config.toml
head_dim = 64
vocab_size = 32000
norm_eps = 1e-06
positions = "rope"
bias = "none"
init_std_qkv = 0.024
beta1 = 0.95
decay_fraction = 0.917
doc_mask = true
steps = 4573
Each number is 128 + 24 x the weight over its row's rms, rounded and kept within 0 to 255. Layers, rows and columns count from 0. Numbers have three digits each. The size before them is the row's rms in percent of the matrix's.

# up: layer 5 MLP up, 2048x768, rms 0.0676, rows 550-635, columns 288-335
# down: layer 5 MLP down (transposed), 2048x768, rms 0.065, rows 550-635, columns 288-335
# gate: layer 5 MLP gate, 2048x768, rms 0.0657, rows 551-635, columns 288-335
up550 106:146096089140131144104131125138132148143127132182145118112133132138128141118096138157109145106139107164128142113112141147110137156178117120147130
down550 109:111144133101119129107136151108140136078140122162120183126098123145124123112122107142102126109042116142112170151163176099117107162125104115119149
gate551 094:128149129141083119123131103155135161130129098118133108125073080100143163102113165105074127129114161146151100167118106138118121104120097145164157
up551 098:118103110132138114144112101128126141129099086117143123111128184117124159115136132085091189142123131101087158158151167108094093100097112149124152
down551 100:138129142147113146095173109158111130153084117140147139124098160145089097099089113166132159114110100090118129193117140151124135097155115123129104
gate552 097:174121110164107096104134143089163097150175175152166112106080138152109112160132147113128168158137131127115095110084089103145146171178117129113167
up552 105:121111093115165127151076115107082120097089076099112093136121151108120119103125179130168100129133135122137146123095155129137106146105135135120103
down552 102:131170154124088128194139183075096139135096113128142125130119126072127192133159137119124102094109164117155135179121172155123153127149157129124171
gate553 100:185103122139081156115166168111114132107154110137132136128118109133129180139104164151062126127140145144125161149118138135142134084142141095121130
up553 104:133106119116120108072068163123118066149140135121127135110111126133119120129134172132110154129109138118157152089165178119118136129096148148108085
down553 103:137145156111150139129089158155117118109109126125120150119135201093097144167160075148113123123069115151103127127106149102111153160115142121148153
gate554 117:149105102090140128110132111140152101127115138145105137113123109143124141146123138130108125151147155093095115117135119126166096081114088115178167
up554 110:105149133138135131121131119097130122104106098165135115134169143136110124131125108109147107122139130125096114128169108112110084109144098105123117
down554 104:125103174144137182097104131147073167139127114123122142185127140173120093152165106113139126144121086129084129120135151129105108153147109102137137
gate555 091:158124121107108107163096143188143125134108120121124096160169124113148124117113115114112142160129139111109136129111152101162127105144121128113149
up555 090:125090131165144121122110149163155099120123137197122166146141140156129103174131122155127151181119142122133147112109170098094101172125125169152181
down555 095:102143142119165055155143138116108115126142152121120158146120136157129175127116149090117144150110105145138121158113081134148132142154072167109136
gate556 095:142138120143135147109113122149107111099140137150124178099150102103080102121141074152125136088148139129098131115137105136116125103117127152129134
up556 094:114134161119135159103094145107184166138149135137155132134110075118130152091117138133110102162147100118121092156120127142158108103168098136131127
down556 095:116122153096158129139118095076147147143117125136101160117125128157156151124102141104137122177140090128157105179127129116117130103138126103112143
gate557 096:123088094123136133121159169131195115125154188128093140146144078121144117141132122127092114186139130104096158119167117154146101140095127149138157
up557 090:124138101111136134113147145122176147136087119137118127123147116105098094156109171104103106181147123099154104158130141112119156090140153146123152
down557 100:126134115084084144128118193117158113110128164112135121168091092107141172156097101141158155138117141136148102135171121155105149120105160102127135
gate558 099:120139120115116115116136113144135094119118131103151103120122115163106153109131143151099109113142105130142150147129130093150166119128107130078146
up558 101:120118079150101108180175098146128134151125131141140136145080132160135133134169112120138154145126138128118151090165092150147154197123158132144160
down558 099:104148102122089124178182103122147128116102154146131097147122161162102143122148124166129163126116132139149161109142092108124125124117129109153120
gate559 094:126133111117147145146121106151112133133078123105147113137166142073150104124108130156116167161150136151131126156142102152151165066084171110176133
up559 098:144165131147085133110198114167130146132101112136076131167126096142123123123082137098155110090144161173133099147148126136153104118141142120129104
down559 090:141133147103138161121125147126141168090159107116150129110126129117072063140142131148106133140154132113148122190148131126149135143125104177089153
gate560 104:108113067128142107140133148089106127113135130115102148139144105124119121125116111117156173123167106146164104135133127124106108123118125131162147
up560 105:125118142110131126105128130124103168136119127137120156172137105127149139157129170178133154143162146121147099125136144163137126137132141119124150
down560 099:088124143125117186167174112090169136124107135122145128078127137153171138122131142175059140103148102100101120114105136160172134091111116146125124
gate561 103:128078147146117111108133113117128138136128072133128136094153134116160138116089107142107154112151143157151072116077128142097128129112126125177076
up561 101:134125113069138163131148156123134129111101153133125120128142111109121102139082130146136131122113124083151128130179122139094134081087133140112130
down561 106:156123143124070093117169107104099108134107127140150125173129118127102181135113133145102147115108152143155083157136103149155109166074103102115073
gate562 105:118051187133139130107105129105146155113139128113127182085136138118124105138127154170124106167156142131145101071194166117122142117151172170166142
up562 107:080123136096139121099156138147163113120108147086085165155147130131097130147146150140116142116105154128150143126137149135143173113178092093162106
down562 103:111127122097133149155090090137128157144132121120104166093128131144125117154117144147087136133081125141141186147170127112126076130142120120181144
gate563 103:122150153127121125065091110164183139146120142137101108200111093124098116144121110153137159118146133108137156132102155073154097130164155142159132
up563 095:091137133126174116102154164109165130137184138103125119105122147133142145158145104150143102097135121128116147139068156132114138146147122127190120
down563 099:103140167165116172125155124141176076123133149105133101154123152112127105111173130116109111131120115103148139154102096122091142090158143156097142
gate564 102:090137072155117112145152125151110084147104179144136128143163137126100130137146103144123128119176181144145097155121108148163131112079143147137185
up564 102:148138086159109136135147181118107115136149126149110117091142126108155144116139147138114093182134161146180167146128115136139108073149100120165116
down564 092:117138154106118159112151116110092124153094173119137142126127111113114121137158117151108098107091133146062085149098101100140100113127106100132169
gate565 102:124114144140160109102116137107115157125140125121082202154120133143130117119121185120154134121134147165121135140107146144180135143092114119061127
up565 104:160087107165119117172127143101124154106146128119112063144157120102137119142131097116114083070135084119114152139126141118133097124087190121190162
down565 100:174099096145135121100164174136131107131080132142121116140160144090126091133110098103104187099105119153098149110106104167150111116156130122133136
gate566 096:105142083137151121150094153159155101117162163139119139113174128109135163111178105132119140141136168107097141144162175114143133146157104108149119
up566 093:123163115081131114127100139146150088137133162171155057125114132126133144128163142135181140184122153111114131126119185158152142085064114120164111
down566 092:130117121113137136153148104144104111169134161129160125102116111126125104160116133167127159125118174100122103159156110115158160109126122104108180
gate567 096:159086133103120146149120135112135115136081132149137176120146132107113147163076081068128112140168092083158145141073144183145126131154146113138105
up567 093:175146124107141086114145119109143100123133127173162128125176142107057148174125121136113118121150142101167141132123147135114166115119113167180150
down567 098:150126137106150109052099105121138097164126116120123122077152099148095120120105117131118148097170128142168120105133126145124177118137152123141126
gate568 116:160130136200134130156153174105131169144086103123152112150107116116155137158129141119132150094099148116135152115093118160127172141100086138113127
up568 117:102138161156080100165098156140129166154108113121179071148085144133147119140140121105126144132084137089122130130130108128120178105132102151114119
down568 092:093107111092176126111133133127093133116160119126118115151123123161099120138121116188113136115110119111114085131135136095121139148131121139117174
gate569 097:092120118123139159138114154132098092096099114091108100141166129136123122140147161158123117125116101118100156133135102120136107118091143142124120
up569 093:206134114131153132108083187179144146089158118108133137159111140075159118071154165169122111103116117109124116124134105088130116077131142131127130
down569 095:148173137204116138133106155113120168155121169173110118104097149090135126128151113127072151132125116094116173177098077090182165128104109094143115
gate570 112:125164151153099145178101157137131118101130144091150088117134103060120102106083127164155153121122094105126151148137120187143105095146103106110151
up570 108:159131116176142162151099107140086136132107159167114112118146129124146137136122140158124124133146144104091104110121148177136125148099143137127153
down570 107:140145075092132119122103123166126094115126127107122103104137142146089107135121115162145178124092126109157131122157156161110197122146112164145142
gate571 094:111070144088150137135128135126124139131080131068085165168153149128122114133151131095118155150135115133093141088121130162146113096139116111157136
up571 096:159145091091128096124078135117160152113113177139109169148066145064082098134164172139136174140140164127155142119131115124115110157140117123163186
down571 099:143122107087163115138099096142120050153109181093165145136119137106130135126155107124146133157060085105132148145198127127137187142150086142146138
gate572 103:098094126165122115135104127111136123107140144087156155084147096162131125153116124108093139130103172149096127167153131141096123172108112154151192
up572 102:119136130140090164095116130128128145174148129124114135136141130098140090090162176158118092127098096147177154093087104104133128096179094127127170
down572 097:108173148151130150151160108143110118147117147167139120127133184100083147150121110151109109122137153148140095113141128112131134069114143130088114
gate573 100:144132143132125134121101107119119163139161120099096152158112144150135144109126153100124120125113121116130147151082114127153087154093141166088157
up573 102:135148102142142166107140137097119117128146131135063165127158104146129136116091129147129133129113110067147138162098136126142084163140094153107161
down573 094:124118190147130115113138142150151112078188117128113134110123132133106100102181158164128130113090167119119161138149109124126135134137162113103136
gate574 104:079138112120144097122161078147136117120120101087095123116115121113065127093173146170095143119148118113131153145097154149138139109076141131164164
up574 100:143124170146130128159100126130113165150167158137103081092117144113083107119141153141157144102125091173168137115122095127147111154093153167140107
down574 103:112133121087123126093124128130140129126129126090135127072133104138130130125114170125148137144148081123151151134122188066117119128147194128131130
gate575 097:090110148127098101092124118129113131139152100183138101138097079110092113148098131064173110085124131141107155117116120118128129071103121116174122
up575 095:135107159146147165093132134095116161157077153092132102092127148129104100139126091148126115172103141120103115136094120098121133174159137122142107
down575 101:121132137131138134116118150135118161095121134097127141118111153125156177116098129124122090118131124070133146161143133105152124115123114139156121
gate576 098:151097106148119129143115145099119136168094083141131128149127149118111153131134111124102086107137119105137133129130061130148090097104139135146164
up576 099:176153120094152074157106154132093129123124171116136161128126143137136090143104111148141087122127126133105143159106132123133159088122101129172154
down576 103:130148128133119111140127130152155111161108126183160104155152145137097140115161175158152107115152112156124123152116069149132096131091143128139112
gate577 096:124086119157098142101136116149138162118114120109155126065112131098086123153108146101138146095118127142117116129112131110120144106167167096127132
up577 093:129093095109111130126164136129102132124093108108146104117108138135139093154161151106107164084140176121162168082137147107132131115108173132122144
down577 101:117156155142178146093135096151102120127136144112155128103123161116127094153091144120142107145114106122116133131156159137104142145153149128135129
gate578 106:108158108057198132201093150122149116127139124156099165159151107113145129149050097128124137156116134139133106095149165128094134167133077101172112
up578 110:184139145097136155135192135123119111156146150098124117101100137156114149142140137114094089141117129125126108097143159096109117098078071115165107
down578 101:129159130131150133156141082125195123127129106112155185105128151104145104141106135137146119157095117161111136123150144115131138167133116133114117
gate579 095:123136108151160148122100166111127109119149118174099156157099147118138183095136148173130118122148130145104120116097138094106159161111095094097150
up579 099:114133135160141138083136116115158144106097116149137149164125117119123088153131111104130160137131157170135135153146092138132177136138129163130140
down579 097:092164096130135120113144114138149099155137143196152185144104112099101108143117141100139135118147136149074126132109129123112133134101102138136092
gate580 111:157114144156076132136154121108142129130124130129123143127140091097095133135083157126090118135107109152102109116073156108131122107108129100118159
up580 108:099130105052154141109146128092163130074090140139073142139132120154106145133150127126171123157123139139135106106167125091098135128109162173142123
down580 101:147084086119134123130109168127119122139140106116119134169125120138141140119128117139178193161133106138157140112163109144066142147160121137111134
gate581 102:084158107172071119126135159126120064130134103124148119119140126098119135178144117166109120132135108093149130105182134137132142172135141156138151
up581 111:115078100135117149117126152179139086111101151119132109160133115138131101118108123116146150106115120154141169100083129137148131122127112108095141
down581 102:143092124163107146117157148128096165143091159151136138147125124119137125128130086118148114123117096144138146094072101158147138119139084088132144
gate582 104:130104112173173129178138136142180145086132118090166153130073140091131110160117140114117155108153100114154081175104133127177145132150169134124125
up582 100:112130110104149134126169131097077106141162121170094129106140140092203107142137120144143157093120181126128168083054101145172114120136102127168187
down582 103:117127125130157114087107132123125110140092093136128132148182175141152124127109117142118148147117152155105149149126138098114090094146085117112140
gate583 103:108118119151147142138131134124125111159112141116106109129165135126140081056105174157113120124153127108143138136117116102129139097152146157117169
up583 103:127125157145117189102160146122155136176077190174115170122131114104136156134141130127184146143196114132106159109114134124078105146121132161137131
down583 093:117099125135124106124132153158123102140139078157131150130148098150140159163073131105108125152136153118083159156140146152152105138131180085142117
gate584 097:124071133096173131105166102106109165132072155126123165132141122137117127117133119079136168132115116159175121131122121109097155120120123180123128
up584 100:135139140145148116149107109109122125096120111112139132141133125120121108154094120078097129145083136129119144154135151155158102148160121159166115
down584 100:052140110138119110140125081130155146112137097117072106099145116106157187132123119066128128124183172137101135106164145162104114118131123166196130
gate585 086:159158155145131129114125123173102123136099142111112131123155123162137139163128125082120129125127122143166154115111083108130134164165102133132096
up585 096:168120129100126110107170077129143153128115100145132103099116134122142112108152112139136127154139143117083133133140135114140109085120123079128118
down585 091:138122134163162088132137147154133144095102120159104141117138090118118109071153094113127149115124141145131147125160093073126111142110140150122124
gate586 105:106132145121151169099146116130136089118090065056129111098143102097168135138135106120105139141127119093134131158170083109134149146125119169133108
up586 100:138130142154116041118154114142120123133110080101132129110102154133142141102166118141106096100107126126128126161147139130190080132120113139133122
down586 105:165143095135140105135114111079118096108127142110125096093109102137146111139102094113138099119157137142123114150133117138148146122102123123124105
gate587 094:094158122128131143115127121141109181096124142112148120118145159162099113122134131132114125135133157110121139130106137149159139128120136113104127
up587 096:121166101124167108145113127117142130149134111153128110122137160110142123135153127126110133118138156101080138160091129097093128155201141169153136
down587 094:100128144147109100139125071117099145105113111163096119126141101076091133088160164100144124167159123151123143104127146089145156108133140146140115
gate588 097:115097111108109121091131123126118170134140100113110150168172135095134112114122115150129151122122153117135153106142042144134110090131108134112132
up588 099:164109105115115195107153131127133132108125075135123114132114113145130124061104139113097136121122148142150152132120101112144141088141119123116167
down588 099:115162087107141141102122085173110130142116108139116157149137151118123130112152127098141121110085119098161127158123121116136159124113135145087132
gate589 101:152069135153110159132115156159130133165119148144131110116118142141119119128134149111135122188157134138147133158126086118169141100184114130132170
up589 102:076102109169144131114124130145154105118147128170120081104083130138179146101156121130148130141133093085125096139146164159140116146111139079083115
down589 100:141128118114118111126118197129126126101186072134139093155132129128102114117105132122132119108195140126124132139146156149138104098145132080137128
gate590 097:139142140129133147109106114138156136145135149149169113090115103099128133139120109140110112072087101098154116150164145134121111119131113149099102
up590 092:145119116146132142150116108102178138146151120107118117069141134141120101116135150155082159103149135110137090097109162146132154116143145112110126
down590 099:128135110156104132139103104132132132073158123123148140186131112127149141136124114140147117109187130120093067116163134131165057114099137102151140
gate591 098:141114147157140125133135116117130128136128170166132090117188099141150119183147113124137117129123159105120106115141144172106171157118072130176101
up591 101:084099180099139114138110123153123065087136127111117129085144119157137122086138148137095121125169114075110137146107146158108101151086131085102130
down591 096:121163107128129127112123121154093150159150126095105160103113121104134148093124129106141167158159098110114120125142106090082149079105137133134112
gate592 104:155142149114150162124090097145164099148134161092145117104132100121144135132120107133117132091082127077121145123122108135128140135117120134200143
up592 100:139153150118117186119166152087142152153089132139161125145145127168123149094143100069150193101092095097111118130160167161139123097114125105079104
down592 098:134125137159165100158157148154142132129177095149122112112111129128117118168109139109132105147130164141109156152144127099136110135112157137169126
gate593 097:106156153155130115139143125143127173132100138138102105142115108140112079125148092128100173125112123113126095166097111135123147119136122121137145
up593 095:111141115120121162150138113128137136142164143128123134148142149129165098119131153125186118119108089101113106165133167144149119182134115133121090
down593 095:175125161108135114126106173132128103113193127137102130113173110100163141161178111159119104112208135140146104121142124189124110128129160138102124
gate594 100:151082115142119121166123122148108123103153125144146083137109124131139154145145138163125118182133117121117161112113118107117109146126104138120126
up594 104:111139140094072126125135122119139132152107103124132157098108122104120070091140150154163152105109130141132102125106144124155095115156120115108166
down594 104:138107142148121177171127122139109136077113125120159113159114139112184136150156131110117147135163128110097128151129154148145165121138133150141141
gate595 095:087133146109146118119103157111117117115128109125118105112118107167159100140136114149131108101096143126128114124125121145145143101149154144111136
up595 097:168088130074157168119144110096153074123156105108154125119154162130153120109121117135187161119165096103087141079101165162137140141192171120160143
down595 096:100111141177119152114134106110123111105108151116103101095124121168117147141157189124138124094118113164114116128116116119104107123129188151118132
gate596 095:157120149078134116109130110119135119143127138109134140142158136115099106147108084091137195121151133141132120138099132114109116141153138141161112
up596 091:121124082189107145115154122114149082093132141137140110143096135203143133126146105125140116160099135098137157166128126119120129124124095133127141
down596 089:152132189186127102140119137113120137137115120128102151141121156089116148074172154156130129154136091123135106106158122158089135068092158142094122
gate597 098:112107139094109120172141130137128157145131145137103127156135131122147114146101159107172105149133131061116137115095128135186088103097105137144157
up597 104:176131127142112086110135111162142126147174164134136115108128100118136102096114141129108137121156081146135099113156108088101155145108143136138090
down597 102:134154133122088105085109115141168130144151167149163155130128119115117144131109136128139182168185082151149114137167138123111124150114160136121090
gate598 099:184156108126124138165071159125122125142117129091138105123133108136114135118110098128086159131149135159209111140124127129145149116155108106158176
up598 095:137159161130145130100165092167108125138144077138173127114139113137156128121138123112134123148114117110140110109150162140118130117113117168107130
down598 098:114156167122134132105139108094105107123108099078128124110117135130140117169118090140140115107096101129122136126164163108125130118136125096143155
gate599 092:168139116163102122147131092139110094104179136102145139132203184134116139148162107117110141114124138118123133141112168141118133099151134131143113
up599 094:136156093105125114121133138114102112139147111106099152134105084122150130077135144094118106156145095099124135114124192106130107174091149071121096
down599 096:127131134139106109149111105139139107115152184127122121109112120117123134103152105120141120105129149133141105128132131099077140174196126152114075
gate600 100:115144117120134128138123151148129112125124088100140143144087107129140139139142170169112167142074123128161089153147120115116125141124119156141118
up600 102:134135101123150102182125113140143127145146128153128125143181154168152157116133101120125151141159122119148113124116073133142101136122119094141157
down600 097:142143098176110131110129132102122141134109083157104165145116125117117132158156146085150093156185151109114110139116112173126112151128108102139170
gate601 107:115148144176108127159088135115130083140109125120143117164125169169101130164135133136095157127131145132120121101097112090148134150128145106113101
up601 107:083133115119117107165115118126137136105132168163099156136133135095137148150134101180071166118135125158089140090101127139148092161149112088064126
down601 107:119154121129117103116109128126145131095122148144125127120134100153144131117104174129114112121175111101153116113178140154116129139112081108107125
gate602 105:140163091104135098126085093103114109130147116154171135117122138102129146074123131142104149132071120133146113162082107142135137072201153128120135
up602 106:154114102093097131163102173139105108149113162134141150113080150161127121096116126121146151150100184115120142162163141112137152133141148088133131
down602 105:102131122118123157145148123088121132137095152172054136112097108155138122110086145139141146117146116141137101145135145172115139126170150117126146
gate603 096:133099073166130094115138129112100146163117184098110147121110106109127130117153124137144127122136119126132102114109157130089111131150113136106141
up603 102:094135110112133138105145103145125110118132136139092161114107133120117130167139111109167107135109148136124121163143128114144167063122082144094130
down603 093:135082109170087157139073200150138113128128165129154142080121123097143160151144101136132141150118115136098130118123148122135188109096158119127127
gate604 106:121142137127144101117128093119111146180130117125101116171106136132165148128154131114085127128132133150129108113100114123125100105146124145141199
up604 112:177169186134151185130108106110130154109124132138130125113110141102112108126174135101139132139164157073106077129104174143125128142118105102109124
down604 093:093123149094121125167127132111102113109147146149130118158142117139138106126157126112166107125217155105181128099115122130132128087157140131110148
gate605 093:166117113139108120141126157091117122134134146132132070148146173110084161134128150141124078135150117120126119109165135147133127130138112092090101
up605 089:161122149136118153138137184109093100161136131181125164141096149119148105137138158127134103117140156088069162098122152132089192091097096147164110
down605 095:159125166072156094179152152131151182107144131157123161097160133112158101114077134121167158139179131103142136119078156144150129135157129127116139
gate606 096:123127145143113139153147120132107163157113074139147106114172121124110118107147092159142116165118135108102117108117127098124167102122135118174116
up606 093:139130172115157141126106120151116075117094135152146090122150137107140163131157121104141135138119140111141102142134076143173101120118127141166183
down606 095:167118183078101156133130114146111167167190133145139115091111135155148122110142151122133107129182124109133171109082127131129100093128152119108108
gate607 100:107122122125158136168145093180134124101161140082156122105146122100124143176134132095073100127118075175116049104150149127092143101127106154090114
up607 101:088144147134129130105108146052147110122126116128123154137141152157117126138134106078110154136161141126120119104090099163126187179106090097151164
down607 099:143133127095118114119125141095161144145141115120120154117104152165129112114098166091119108144087143113173097126126108105172167135152104134113126
gate608 100:099129158144087161151166160137121130130137090153117119130109096082125169117123132075115131126102085148094139105126118106131127144145106132160109
up608 098:125137150130092161127157128118098145158091103152168084094120124128127105127106080173148112070108125156138144121098121147123119121123141113142124
down608 104:136133125102104074112148138139174134128108164090118148116150115146130126106108145149139141127101116115123105071108136111154124096099156143140169
gate609 097:117137071138161104130107119144153103092136161156119170154115115157083136145079143132107137118123127122126120117095163121144129108140105172113124
up609 100:098132119110119112169140124139157156133094170117128126099054142093122117102158132142138138132142121128139151161127144081210121137153156142160102
down609 100:127106135154115119180161115127148148141122151146112131140123113121107098157153124130128123125205128148135117131120099086179093121106123118122120
gate610 088:068096133153141138122139134150104121167147125104151109081121105066120141184136119129154127091143116108133110133125159130112118167119120119121150
up610 090:135143130150109144170128158076121067118112145146057118102141148115132136110137149110164090141098104142089109105150144155128155093151105101132115
down610 093:101122130125130153151118152092128142104127137087144129085088108108135151130137124126116164124127135140126132141119115129094086101125139138172149
gate611 104:150174141127132159147138152094114142166119115163136099158128129129087101146177129136143117101112141148130104110086154133131144147119127108092145
up611 103:090094119176176174099084137108100152154160122112137140108112103123113143111152108096152131133140130093094097140131120128166141108069111156110132
down611 095:176103124140128156095131127137142132134111144155107103147132113146120116114118112120126111128189118147112124112115103102101174146160162127149122
gate612 103:111108127141094092101097086126112153167132133118110102102122110130097135148169121103146133116135143173099129200124128142148131097139141133134131
up612 098:087116169082139104112133116129110142129073140136119107135138092100120123125101123141108154099155124125109127134136143121144077111124133105186116
down612 103:167108133145117105123161109126126161143145151098158141124126127090174142133151104132147119125119174145128122096138130148132111120147136145156121
gate613 102:133095110141129125103124130153149151153106127093096125131142110118088157097110091149158179105130170118099117172143180130163170123141116113104141
up613 098:138144106143111150134148135121126092102128137165127097125143130123151108121131097160089140162109143127146144104126128117142170177141119158097148
down613 098:110144125137134116107097095112129125108086155160127154127156153149132136128170145132178114110188100119123146104169147157106156147117155126128119
gate614 095:151099142142061141180109126160145118138103119136137113168121103116157171141101125126085149105119142170136160094145146113127126137116124132106115
up614 101:153098129140140084136115116133147075158141114174152127122124168103119093130109130135109156125175138128171122116174153157141137110156160081119093
down614 102:123126127110191138131107097168103132088147114159106155105141135129096133137107171118138106159142174154105139107097142111151149134120167132129152
gate615 098:116112113122154163164104114148097095168171129133132147112130143129070119111161164107112085116136074137123136095098140144191076106111135147116123
up615 102:098142106135083099134174154103148163127126144118130149160116155111190149119120114104116096172180153175164145191149147124123133168140108083089157
down615 097:126125175109138120130136177144137126106097134137108149096118146155155123122085129160088136108157138142156174158126105137125086173148121148118089
gate616 104:111074100116170134115126154135166183146088156159157161131137106149116119148119160125123086129095104094117136111144135113145136132157125133132113
up616 100:108142105090083138096117155090124158108145158125132129089128108146115142144120121156127110115122084132083109109147085135124102110107150166132148
down616 102:162145134106100128116105153121133133137125123126146136113134138136084148168123122117169103117192130174117138107122104104109128170171127108129099
gate617 103:150119174108092125127115160160133113158174148114128154100120112090102117136165113206149144139108134083132117123133099135095067136132129143149120
up617 096:127106119127111124139137085150143154137119155148106158145149150101091054149151165128147138143135160087111098137158119144163134170131144104113065
down617 102:088140127095069111147088103140122115127127141166141117105196105114118129108188125135179129143188162175121148090159141086133116143116118073157109
gate618 105:088096108133119115124080153153132117119141126108130095156117164166124108186109100143133156141108098141134119112126106140115148149132080084090177
up618 101:118144133063112148115088118119144100097114151170115126133095141117097120173150098128167085107154097100144198090104127142113105149146109166118121
down618 106:138102085112108127079095106088121112098140130154126137137139106098129136115134137103144137133158122083145157097114131113129138135115130092139137
gate619 105:110176111149132189143123112182130130137179134120127180140153156159138137120117123122103099145147134110172085116138052124101137111155164116109167
up619 102:121113100143111133148139108068164151143140100169088140123124131105152146135101126141127107114140095148091081108151105143114123108152133154108180
down619 102:111139137129139159153122065126117165161176109111117143138108164169146144165118160086140143117129155114112158143137053155129119140140152128128167
gate620 106:086149124160130138108150082116134151133109117133110143141155143142146131073132083107124113161136117116120059120157080110126123162148154143122071
up620 099:134142101101119105129123154140102121154120140166078128162096151110145116097098122125100111104135120148182144164101145111160141128110119142091126
down620 105:104104149138119086149097187132116147113128138143158146095119147125126114118075126111163159146067121146131123141118133106071137115112101154123136
gate621 097:079129165134115146150155093109124109073119152152127121144173118119137123145152129130172055115113117137105142135118154141129101118154109133121159
up621 104:092138085162110113127082116078145112128115142170083163164153148126085128122124157124118149123144143132136139164126097148129116158117151146114151
down621 105:148132089164121136116146116119160113147116071075120128095123129137129105155127142142130151157132131127093138115144102125126141107106159143084132
gate622 107:149134136144089138171152148112090110143118135165153122112088138138153132153110077140120134170126118154166133161152106163164095100156112155129123
up622 109:166070121116118110104149127114146117145106120125178145143107130151145119153129172124085128137131100099152082108097148119147114153127145132096111
down622 099:173129132076129128148120159144172117092125156129116133129089134129101165139098135119126153097125100109086111151193138181137132125142120091108166
gate623 099:137132105137131141151180083137096135119183125112103137129073165128120084139172152080119168115120149136113182090144103128151199162161144106093151
up623 099:176127152120133141103083122131110142195115102101127117125173129136096142128120161130158165170121172100090127127156157168125121128145149156121169
down623 101:120119102194116131112135180176118139130147113128120100151109147107083139083153110105107150119159173125075139125100152124117119124103094140123092
gate624 100:099085141104150134192077167127139086124163098125097076177112112075142114128109146132155101104133088130119135158151143100136152146092135146126093
up624 100:066136116158156121132175099096135162110124098135136173139134109100157116117136162115115158085093115122155115126086132109093124101109127133134125
down624 100:128095148162140135106112139153081130142138121143104148154118179127142152123110108106137119126114084104106099112075124118112109178134121156172115
gate625 097:107108136159086165144149112130079118112105094134185143145134090109128116095129170119159152143117099148149126163095089119136183177152138111127139
up625 098:120154124116068109077108130142138121165136115130153164104155124089123107092162134147115157173149093100135140080127169179128110128145157114150147
down625 094:158167138160151137141147210098146174099108154132149088139129100156171120113129191089134115102090147132097147171054125116136146108148142088145116
gate626 094:127121155090178125110132082114147101116107151111152111132118172154112121094158123144146148109161087127123151160139152117142152148106136139125095
up626 106:079208118129121118172114133125137143124095152154134130135113128100141137159114112151120124121121129159133155103142125134104100113127110150162164
down626 088:114122135137121118137130109149152083121140106139154182142094147144150114093152131094099130085155107149133091104116092134113086158129123146128127
gate627 099:079136111151141127138143148126139142131113139099126122113134113097147124098096086150176116109101144118171123115111132134108104113148080134151128
up627 100:117098113104134135174169136085136143115110125136148149097147111143093143112099154136101123127140131100133089143144127096120132127120085155159114
down627 100:130159102111153095165137120134126141105112142147176123101165103123076136071119141153139128129130148107133129147127126152111125150143139121096141
gate628 100:121142129122141126100175134096132158114168163125119103079127147106132100104101183126151141127109126120113125138116098143100103148128095123166147
up628 100:121111148125119082096137147161123120146139160165111072152156123147102090130115151178129143132124117074153122105093117156123087126098166115103089
down628 103:107148119155137142127145115135143147119168143081133105134181109139109142144137130157100112140178112120103142112137102109099187112120106130123139
gate629 105:129134166140136136121117086099119130080090145087145122108123134111150119155106144067158115128165100117136104131158130116106124160137156144115115
up629 101:164128179116085160110137138086166126097155153109105152106146161125128140145168153137134153115098120170107114093089103167128142151120163137082123
down629 100:131110156101108151123140107086163123139165141158113093089121080092089128139167168150178119140089147128107161136104165157135134118159093114098172
gate630 097:155135103067160119133174107098153111108164159092106117160136112118094154097140141116119126135142128119129116154133144153123125120124074153110110
up630 100:173104124112136129138085090178120092173137121093088145143099102154141108068145117139163113118120110142088119131137141122120111138137078139100159
down630 097:131121155114129105147119140118173124108144124115120148125102124118142108094123063161099116108123084111102105166163111142145114149106112141074149
gate631 099:126167171130106136129117127122141117135114099100125112122127123080128142122153103092171077134118132132115124105070165120151162145118140078144138
up631 095:121132138169119136129144118159119122132136110109123156113137162124138179089120143158161151138143144127156141152102152133150107188128169128138128
down631 100:129156121125097099146144143138203131088073096120090104135143158149133150116148159131146133101115141140129127149135118102143168155135133173115144
gate632 092:147132138109120145112155084132066174150122141145134112124170110158142150134134127124118145122124113076142104114138140127135119122125135118142116
up632 096:130135124092157147130141139108163116136131125144105102167131127151151094156093134125166126120118165093123163090157109111071118156148164123115147
down632 094:125153104104121095102117160133156131164120116129136131136133111125115123128092097134124146129129128189118107150129105095108103168135127121120103
gate633 090:153114142155140143137176149110108182100103109126112135101120136129078170112131131159124136117105120123147104101141119122130144124120149144151118
up633 091:139157148136180097136161177111145111150094115180132133097127125118141155147106124109121135093072096111135121122118059118149109137074159173118146
down633 093:107122127165160140106121129122103145123095124167106120116121124117123127127125109097164150166126115100140171118136147098138149124098125110135107
gate634 095:127142108119104124099137100156114133145136121078146111156157141186179100135132159142146145109160113143150166119153200118137172125136089126065135
up634 098:080139096153118097127141131111130147088144141134122179128130113154137066148128128125100128146146154124177146146147095131109129107113117137157120
down634 096:146124183128127119122130158100126124121134131155117123133059154100071156100109095107132114139028137148096159131129089147139094140130112081127154
gate635 100:121099117112132092159143135104153141120131178103141093130109130127138137109172138093119099133186107109138118105128147149135120158134139137174133
up635 096:104180183140115187120136152118143154113118114101083162109122144108126127124153111138131129115159080143106104093158112101125152153156104124115115
down635 088:120132136155147127182114119097084122114138129111107123136161147153152143135119088130132101134063129138138150120139146106154127134129098134193143